config.yaml
n_layer: 13
d_model: 64
vocab_size: 8192
rope_base: 10000.0
qk_norm: false
attn_scale: 0.125
tie_embeddings: true
init_std_o: 0.0
init_std_down: 0.0
lr_mult_down: 1.5
decay_fraction: 0.262
decay_shape: "sqrt"
batch_tokens: 32768
train_tokens: 108200000
dataset: "wikipedia_en"
Each number is 128 + 32 x the weight over its row's rms, rounded and kept within 0 to 255. Layers, rows and columns count from 0. Numbers have three digits each. The size before them is the row's rms in percent of the matrix's.

# layer 10 MLP gate, 192x64, rms 0.287, rows 144-191, columns 0-63
108:112142130147069128113139068143113144175085078094180171119106180140092114104102151081206128181149158091141127096098123111110115148163111121073149125077093159069114159152177148107164143142146111
106:099120154129132124134092102125095150116155132112184157210126136137178119144103136165129145145154098125111071098125202138144144148145110152077148144103077151109197154145036170133083129140131188
102:138123208131118176110154079118140088073134139133130123124100143151117129127113112075138163091148122177096178095102065184124109153112112119180104143111150066109074154157156131118055161100079122
093:157106140130085096125149150103141130142126078124117148164139164139083175083098124132131127141175127164156097158078125101064177143125152082170030146139183197122152154132137106160149073153142111
119:197090094146175109171091113116137141153140130126135137151075103078100123081103122173152186141075049147150212134096116127107157134094103128160145123178128129128162129120147119129105190092089106
126:119159048121098149179107135138161128150136130130095194126094114123108141155179134117181106125115112129163110136212102096157138144120135175189134108131181178164163168156147111139130109074195150
113:170064108103103092111182119148152037129104121105150129171095160120100088116090156121175135123145155182153108122135150107143110114116110114186178120100132164141215125132153081136112077126110079
096:188093160089113146094095167151097135148129157115126078113117112106129095157158094144133124117087111086152094134110122076124171170147139147093153136066060179126109182165140072061146112155108178
098:108108199125136144136112151149097186102139120068144076105084087142099162184130115114069148152106070133161081184154078113182094146123135138115110170162158073106092151154122135148135181133126122
103:153118114125112142148184139176176128165123172133085119133146151097165154172076177072170101089107128092088096061082116155167112126123089067143108167122076180145143128094138110146158111155094104
104:115084138139150182141149116140071086184142120163139136111113100172103140201117137153129137129065129116120113133063106092074143131086102094162125076141092148125185130130145163122081111076103054
110:115117111165128147183103137130108156111184157110110117150110120182107153202178090075115098105114104136133116120179153071108133137140161129083165150167195111150153108113218170173153125151143146
104:124103163177079176133089171124097151095137139155105126057117103164110123127140131170152167116190138096209140147056162117066119137118103176125157100117155163146120119152127169137071150160151114
108:108075164138159105064198128118107106062131177142184089124167119102127140176125165132142098090107118086180182102095141136163132135139139119167170083151172095092176102137141099090150138156135155
115:076111147110181154109100174093100173105141163125176161111099134176193109137063127178138069079100196163121090105158165104098135138085137113137128136117149131125191122085116141103155130099150100
088:107156119170163151071169126122132174117123136118116138126139140213186122118099169144104177141179107136127124074215170119145182124092085150103085140166098168145136073153103137144145152146159106
088:139160064101143157151138145157155123083079136066104158169169181149153132093137132183129144162138089123111152085110115173176136124085115151111100094100167186109090133119084112176161067146134171
114:158100162118158094118130178072201138113112168111099127132132072102105134104160100085133151183099143161144189129106127122126144158129153186107129084132121096186073182109096112128178118169188133
105:141156157122148092135174156151203134149166102063120126154121098093133152137163183133099140182111068110093136143095109126132114140078108076163119131194197126134195157131140107188138125144150117
101:114077111090143103095121190125108089105102144130101130118168103126095134129109201127182135117135151136125155098100136141162064089173120170137169115109212156184166150117174165156087163130099173
111:122145161063113118153092149129173121188166064156138153124156120156086125132115149106123105074110117132164178057131143143137107161084135151100104172077067046100121169136124119148084136155128147
100:110112164140186131085154134122122083078133162098113093095113097121098137098154160153092129137103130147197127127200158141118149213150145110128150151120080156136103107148172159200171095082122173
119:087093146174186186127127116126091187061136106157140171130082120180074119139109124164137054123153090164161106120121117131124130134119097167150140105119101137171105100110129118068061106095157093
113:135099113114158126131150091183144178159101090032127112207137147111208118142089100117153143111111151128144153081128116068131126138107151132139143110132134118093171157122126176127047088097099140
122:110131131177067104112137098102112148143183099097118182121135096110107092136101116174132129117064121214152159119178104156098157166135155137205111078183106158140139101141185149111121085141134135
099:134162163151135122097073134091088132113099100197115140146153131133143104082137120126167167079176134073156126127097143096159131146160115202127133089133165132173148157182146143147050074145187136
095:148089180138110071117114152027114112131153145139070119119112150111137195105108135107132129167140083163143112126103098138190107176146121129100143107128126137156071074173104094112058142101091114
100:117154126155032138108120128086151096104138125164113086112083128119102172109127163161156129096177100090115109145132132156148149113220111100173151171082148121174130107142079070160102173160147138
028:074138142142091103143089128138164139180136138159164157153111112077180091159094153131160153210113170156153193113129092106107145147137082146143126076122112136129081115110128157074143132202094173
091:129196121195061127141113109126180127098134187149121160117175140140094113183114090132139164182133106139141122117154120153112107168149145134153175163075080095168107148115161102102115081093081073
120:127078129095132181212117117130148136096176182172108121111150113147158155101098147124139115120124138178118164116145118110168217108141069124111161093172113125183174158090096100135113163107078114
110:099101159083114123118105107100128121139149062083090102159181130174110082119140102135150125081098154118082100134126158180128155194188149086077164114148157064108117162095075081145123135118148104
088:151146153141180149109146175235164139131150137120197181124108133164122137173103135097202094150115100145213084121133118111114107145162116135112150103174149107095122153123088158134089137140156138
113:114119105053100120140101113109066144169148178158169119095124135162180173162147144138147123176038135150137110161165117168167128138108120087080088106154130124166149099135139109187138137162068111
051:138142142178123140099114130180114120094112061080097147211135133171181126165132112078139154169120111116166137111143143122181052159127120145166142131152118126157100170141142149195138096124094194
101:113174109119056146118141145069094144175094115157111099118123162164133151091085155113147095085102106094139086182158161148145117121076134077068076134145154119177166135166143159129174112114189116
120:114139098142176084176112117067148130128139136082138147154091106090142143173117087062148153143111145126114054094096104147155147153093152077171158131101096115172124070191115135150095139102194125
109:107145126133168110072071106174079085125132079157199133079132155092191095166134205110197128146126137099136142120109150110077151129128104153200128148126161118157162145173136126130113113115142109
097:151133121078124166118146114201118152144149107080104133105115123185149102137075111098098115145083119095121116107141191136133121153133182182114163099124156111129146071133090018087128085148154127
092:176188136102169104128146127115100102062137128119151184149137107132136184118147155156146103164119139111211152151181155126176094149192099078084129128097191135143136133148135113156119190126081142
106:087134132137139129099152150155100120102120078117143099116143075138134143148073181094110141148160087124149070127152112149184057152155196069182146109148113117075076107101182163135094106141133165
129:061078124138134097126093156154144131085143168168148136104067115158122120117111164132145112119108136161121135121191153121185172160109050173077136108145156137144055154079136138105069126089164135
075:144059148155134071118103178092118093194160141193119157187187151113112116163157146122139119071109106099136097108175118100096080145134097133129105103144133118139164126107165147107110203168149166
102:134151143088153085113118168089132214149106090097142188116090106120153128120125167129137068156095134140154170134121131157133153107166108156151131120076108113182116098092112071116144118061145042
106:134121075126113120141108120104109087163122188103133175157110127159144126072110143162062145107117183136099121166154114054121138127159081187145124118153073124089128158140077081194075117104147154
102:168159172135143121169102129156172073110137099103147143119157077109165115118077173104171122122159065170110131164095091214138123124088110132131120151173177077097146163171106139080140113160114155
025:132073185109129127102162101154153147087130097131171045155112129128143113175131187124097070139181129102062090146149099151127135105132108084133123135167100111129126155161113163113149166211122176
093:095110123079147123128163110065067107121143148202145137116096125085167157170114126127138074128109075107073107132122132076115154102045117099106111101168094059063138142147107141108128115137138148
# layer 10 MLP up, 192x64, rms 0.286, rows 144-191, columns 0-63
129:097129131194105115087124075105068133155138094102216175155079147132157155098139152106169081205113106120098126114139112153099126140138090136096144086087118151109163160064161153121165123116136115
119:140144144071116163164096129147128133130068104095151099149156092153153151118084156143191150141214070160145127128099168159137120097161117060078130102121139146108171131108114104138094144125087207
097:116179134117075120137122079175117147125118157107123160120167130137129156093101137100136142063166167147091091130123106164182122175059177128110159103134131135138100099123071040162119111096114194
101:169132103147159107137096079105196123088174170090144128130103200160160124166112135121178185124150133175133098111126111174154044155160127139117111107158089139095088155116122164135124176160128179
124:097066122096161054188100119105116096106150146107142120152118181138115098136180171197139163179070156133149185110124131126117135144108105142078121069152127095113160153083122113150121191137109115
100:173120197087173159129145086151137126143144123120099151145145119140153157152128101142148125088140181215122190098158137141169126154219137152157090112164150138110141127195167124135086114163095154
097:108153087145121129098151168174133134143177114117153106134141163137135152177144140130123035170141139127145120137117170154123140083136082057080086144168154132093071087109081161177076078132135160
104:119117103047192142092177119159094104166129169149132122100138100119083112105102128126152142152135152078120143098150119142097094150095096160171087226146140184147171099156165120133165145135116079
095:153106093134162163138135164151054122142158108127088128176113063106136150168102123186168105183118145040086084144167076135124127099133125112143121165143087124173116133119131119078118134152060147
092:143117126137129113092076142154095095140087145107117140132100125190167057115184122115208120156147170133145147158082122133187121139138132098090102104171143115171189213150133128106174092121120142
103:134120131126110125180140148131180056099065143103115108159123115079149045096088139125116119127132145125126185108109074143197153075118118145064169136110117138175151117101065140117184130108131135
103:103071129120138149121105126084115088171157114170127147175067147159122113130090161108125167143128066160130129124115132066154121120118171143161173117165193128189121121209071171096147114110116093
095:177130125133098140183138081139101151144121105109089094138118140103058163098106148169139135145120206150160172090156149193122145117148147127118183180177104105084132106198171092088150151137127127
096:089106141063099166134118110115075159159134102165160090099124140102171126179136140093154111128096121172109168111070159164070106137156085083223120102150120123143118110170105096083147138098112096
120:163101127154169105144152106102122097122161095152176140146102097173091162174139162094168084135122066137163102135143121148107190107122071141124110127125112123126102164127138203124064046105124069
094:163126162118094099121098111140113154152177162152098105089158157087087127102147124177090129085095114100165115118076142084139112122155185122089141138145096122072074151143162130107091070118039173
071:112075122095159121097132119140104049124101132118114110141140104107159105163143218126131141144143118137123110167135092135074140171177084106159128184194167122156126105150159164056118130153058128
126:118117099093069144142108092150160109118149128090135143115144200114086150094114162152147192110179081081142114137114132155122116164130164132121133171186173165070172092097152137119132193106068157
102:113112081197134163092099178109097091087090130187133144131137148151132085129134158106192129115127236089189122118090201148154124146144115114118069147134125117125115153092139152117134132121102114
095:131138143083161147153101087119111113154157131185160087188132117128168156159136090097117164078116148098131101132138178141162159113111150112183071170188111127177165114113080197096145134063125132
116:162104132129147194065117075112104127131120156081070132133139148128140134130171085081174119173136134099105105179175134118124145113182151101153188112151175196137120103108077096128175140146133074
082:159123113118149138119116125126095170150118108081104128171128128113113170132111186118173125199108137133127178140165083199084109148154190185173111171109114107053135106133162082114177115079134132
122:183142172189099141133149099123193122186111127130108096150204135073137073110147101127097155132116121087133126151144105136172085153132149080110113159136138123177127153168055138157149076132073119
104:112098115156103147158108085109097141160163118067108093087136099128148080117210081137149172059122129155150169091168064130118168108097140096157093088164128132148147097175138136122112059116114137
119:168118139068097086112151145131129144140110068145212161144107123124117124151134145204108107081136137096142141061072126139099130143107184134120092089163083151158136068160095145165135077143146154
096:125123101136105103166161137171112133137151158125127139168137152140097126133086076114142109070101138130122168134163091194158103109151128105207135109117095109029128127140147075106160214143112081
103:150105167138099173158189129104122122089131157155071164155120083141111174173134113128173099111112116113084084130104117159102167081108084083087094099078097179143094116106159163090099072099098144
110:141083141115134101165167200180127077145216106106128172117132111143105082153110106104169167175116098123114128119141190100055137152126129163119120117159133193086122145176132132166137099089141127
026:085089083200121093154087124118134140089163168153143086118111079133125087136162096105100164132095160076117130187128203091094137186087095123134115157143167102154122146180095172112118119131164121
092:127155104118137098110153137114136122147108189010102095106100131105111072187070113138093149137148110091127104133136092165136100082154116135150049137118147130084056089123132129133107126123170123
117:142084116133155205151132144127112149113182127113108097097111123204188087122122160087110103074139149174102160154116115163117186117141114146074120138096066136183111101142143113164136123054104110
125:174121141115142158103100111124135114162167159159131163100112141097099154128150138096138133164148090117202197079167125056147075090092126193185140169086097170111120104134119130127145157186104150
093:144148104124189176183151124127123132129187107119150134125144092163199139116121088122129087164088080146141120098092137112065096115129122189119114149156091181125137138063125177118110068146121060
109:148130120171092169166129155104101131127129131108144103138164104142139131119071158184146102176144102123078180059099045112147117139170157146152170138150174113099119128150121112102086203069147097
044:128142088099137135158143126094141125160145181139164129076128124082104124122138143163110120047146153161121117140077112137109232130141068132047116103111136143133192109160127092090103177141108098
093:103093189171156139111125153124107136091126122103137137123049210110164084091097145151152127187113080135127114076173107063125138174109155139081114168102109141141183069120126120130132114107124087
098:129134148222130128071154177177140067108118122105099083089164113174141129129139121164127086115144095084132125157165127101098093101132132140155058110147133135137111188032116126121158101120137145
101:140064154177129146131197161068147110109153170125116089172177103142050181111092114170137138112120162194097069153124077118161129160144124146093162143075127147127109124129129084125130132134093139
121:151101126176119088108072122062128166129102146114135185082097174127114076128112110138078105101121103144145114161153124133082150094093124012128137147105077147119162180119125098146103152136088138
094:150162163156167121155159100126075162103151109112140134133138137118139165083128177060168130170102124150120162195193141187172095120163108119129072172135143121148106166080118149138149130125068186
108:159100136111087171109124098120153103137164150054104117062124173102122148089158102157175153123150080106148097110116149172098163080118111116118124130114124125089174125147195083066131093056147099
131:078117158123122155212095132125127165120105161160109133074122134174089128079121140133125089165161120179117162145201135124159128178113122127086124127077140128122093110066154108076063098107148080
086:097061146160120100131108110125102134175186158120125113136154128119138168178162101102127102024128133128115152156104109099108085115076128099154060139161097130134115150207157132114083183119152127
113:136170136112159216172151157104100124109149054144133109119066102126132153100107165186130099141112096166158109130089107147222130168148106157138129142107156143092156163098160131122104136080085151
107:141106123131112112171183125170122203176125113156102080133192151130150181098110137159079133171126168106161105103124102147151070145151108189131171123132169168124098161081105066126107120119078137
108:116118098127144168194088091116124126141130125140127151179078135160178110120148093116145138125173101105210079129121110131133131057202148133146210154120107112108141166065122118190142127134108138
026:135139151131118179157134149183160138119132116161142153202163175147155127101153144076140126106164095160087149105090138190098112129114078104122164044176125143083140162183187129105116153169115131
099:154117145230093137164192127136099145188136096147109117074128155104142163106117163125082122089130147105115157089106174172106154109177148098155146107157088134101147135107136097175188075133131156
# layer 10 MLP down (transposed), 192x64, rms 0.225, rows 144-191, columns 0-63
063:148112098113140071094166103136175115081105166148132051122206150084078141126107156109134170093115144110133133140087088138189082144099157146098126144188167120159118103146168147108116146156086171
074:183143101121127118076159114121165098096073131129101109163164182121118136094152103115049168111144151062157105142086098145167061177097150140135148175162192092155107112126182109133130139133121122
101:076155189140135136097090112101083176162147106158102121138068098117101134071153093071149133085113120165161138154150086131184189151117124143159121095088169125131175091071109129127151165091094137
091:099077103127139165075070137193100065132137081162113121153148141103144162129164136156169144136124113171118134128149103104134126102156186114160172150080114147089155165139064067130151088122186092
136:173123119129128087182118123087151103122185096124102167095102143132117066137126128125111159182112163184136148102157080105109117160108090159142192112165111124090118098037119107126123099124207150
122:085129121079115126165123108142171111091155132168086149077068148084091154116185067156126071159132089116110145145184141116131139156139150118143142119130144131166186141147070137102157116120224116
103:144100152157099132104141129160149103134121092140132132136156132149144061105103135103149143131191120111032172122065088144169096096117137042153121177099132153171097081088127107071148129155143146
079:119133132104130217131081130057100166154141093108118187110113122226114142125169150108185149128118141142142127091133158088124152131145127126127121167102108145128105148095047125101115100148186082
104:130143128093161145120065127121141057128195129095077104125139153091125070117126174065101173149152130129113143139135139088113132124111074092147106127140093136117041121057157080085113122095146144
107:081209115134110066096113123085062163132084096095150147116124134153114127152142056194119072130164108124095097136159136116122137138133154116123111112117088133071063059116134178148123124143123113
113:115166127095142131108186121138146185144154124127139152177105093120184125147197125090127083143118106152123105136128154176097154130167134086181058118130107159137134173209194077144155134127100159
105:147155201136134139060111130148103142210165074136124106117152125137104184119159115158108153131079095127137105138182141171175114158144178064106090156152145073141101093156084137108133109091151115
080:077115179132121112136106143154141143070122193143212103119060088160086114099104120180133125154167131190098121127105143107129168139159140143154085114121150117178130136163130121134138064166091070
100:143120125128107135093112159143139169098116071072148144089201128148092086066145117111112144100211134162161161114100124069174118110124153123141101144131138104102076128031101145100163128145114116
080:092097146126121167136085148084109155109176094141127144138146107193115178183149163153145059146099172120123091125150131147097167064103115118132100074096106143119125132033081155103153129147169110
084:073118121138168066139135118159125142131088149105112159069118096170168124098173105115123106136142169190142140133133172120068183109151094098058119140068104130138196140136157078146172156111097132
079:091127078145122097182178148158167159134049166114178105107138101109106171141134166182136144121130112184118083101131118118105158149106100125129133095110150119223147107144177188091109097151123151
069:103139101149136156128044132065069153187164070097114199143085105184151158151121118122117103132121143178125139112139161112111179096147136111136134100120080185109133161086078088134137104141131100
116:114124089146140098101116082109104121087055185125117134143174125092135125198150106129096099110154116123099154163146181057081155122143174173148139133080114156077101087057150152100135156108114136
105:115132144147135078076109154137167102106128122137127104054161167171042130145124104120112088139147144090057151115131140092160112073119145118044149126101155145137112077089063144081113135129137138
081:094115071163102071209199126185115142086079189131164118128113123097158128113108127159101140137106120147125081168093117120115150107111098148155090125187133127182124158145194143140122125097086147
107:199132143107161152172128078127105157158162125195064144140091135107209116138093134117174131146088096126149180122075086146153131174180157102133151098122099146127170119096117088161156145088123115
108:120165065109118094140149114175071145118109179107129122119113120071126136131150078168144139147159093133120178154118113115167091233110108109124112162156165117122160171129212145114120132067108141
128:095178128117117119169104105113087097111127122106089120127085121119209106110134070131124115133113117097174123125123047117110100152180102136080110114138087113157050082058156098131146118061130117
141:208089120111133087124182141110119163136147104136125147132109148157171148139116192123119124121103127124139079114081127179096139115125199179089143125155102155156152109070188102195117153194153113
082:122121151153126158107073126049059127134132051116154202104092137149145110091172131139124147127138104137205127108108162097110158124124074169148162117125127116071101138079058113124140111109141139
093:135121085126127129059164112152108135078108168114137160113149113103084074089169145119115158097131128097179178079117144143149104196175150123168126174131105088113120089067166129125154183131158189
090:103141090153138076133189131237126138083081171117143103137116123088122093144130126126103137088149106153065110148112104159107104142122150134114090091147149137139138109207193181116162120111083143
030:081097124178126136100165143157116094121104157184109144093179133137101145122140113119156151124078116116130123097107141130035191069137095168179115114085107146179096131131084114126128183117136201
094:134166176155163102145144113180109072112141169149160095136152147053119143113099201132107157192105118140139085169114093129163130144131149139173079140226130121165136127108099113123180141113104132
125:125132110092141117059120150110104134147150148191158115173085123122059145164081176104148141182086135085098077114140120146095112157083180145085076130155101160102150200129093143147124102122153147
081:083127084166108068194205116184120128102076192118168115154097097097157132118100103145091148112131137143122103167093111118107156102129101149141094112154138143162119138166212128142128112088072134
090:146106226158101104056105131110151083165157112112083127144119150156094103058170143171103123105093149099171150099113160165131151129081147129141097143183109147097127116059134098125145120114173146
134:121121086094111117099111148097094132137088140119116143085115089122114105082132120112188130159194084159072164110140134096124113168165193156105158138095124091087159074117223101121110127074105120
051:122127108165148116165146102175126095081099134164146138170141115100114116072193051156045151068143091180115161142143085162142144143147113145110089121193121133140149107115105121146099179121145170
100:134150080140142118132127134112094043052131149136180083149154144093085131146157162147125124159117131168107129137176177183174129135045120127086118126168141111170090160096072137162133131099139158
143:133109114069135116182144097045134174131152150137146109145138146099084136148077097061150139130117171096103087083100117112212176130096155108125162127102110149159123105180121158137110153144193139
097:103141140198164093166104134155084134114146105120100136178085116153125095139156155121167120144136200069195127077160163128097175105177152172192161126068162131117153153108144126134139166145143117
081:090140092145101044153187160184152104073066200144160099124140116102112121107117125112078132151131155129124154173113092118128121113131109127147079104184151111143144140141161166123115139125069205
103:181097160074128180112126115081073104134145186138089146118133126126155133114081168064174149136092146162139115133092109113103115204088142192108158112116083156091148096105104111181123171138110137
109:179100121148157094152176131131151096189103136166137160138096087133195146146088164105134155124128065118065148176110037116135149143112180131158132097157178167087171117128147096150134130108118150
143:158134186100179125100102110056127152118144037107158104109107127132095112146142161151126213106103157148090114142121112121108130162119126169166122078091143134099141082068063135116179118136141104
084:130089105145118171101101141075163124158171094124076148139151103143100172171150131068160121142123101077141118102166180129154084166129105148119081104135147077118130158055123109118109135182195186
086:137141160118124179096091160123074152124129068132124142081110118169114169138121096107146111129126140129138174117145196119132170063162115110091155111118096156111164142069023122089137153085172105
122:103167159155135074129145105152162121119139087138157132086140158118067097129164109173125140112106130093072095109171227110166148110063097083110110177141118119132103106117100162111084104135193137
099:121082151155128079098135164125143077124075177094090121119184144095115121106056150143165121118202129214130165093106089139111175115158179169114153174124143146101101120134163157137132135165122131
027:170138109111109142182209107167119153120067136113154130089142204095154150155071148116155094166103148122117102193092128127104101156121132120167136107128133158068128159077169181082116118139117159
100:142099138133130078110175185158146181111137149110124127114174160134095160156082148137138166113115068141119156148106060121115108094239106144145148124124153071162156163153157178097142144113099158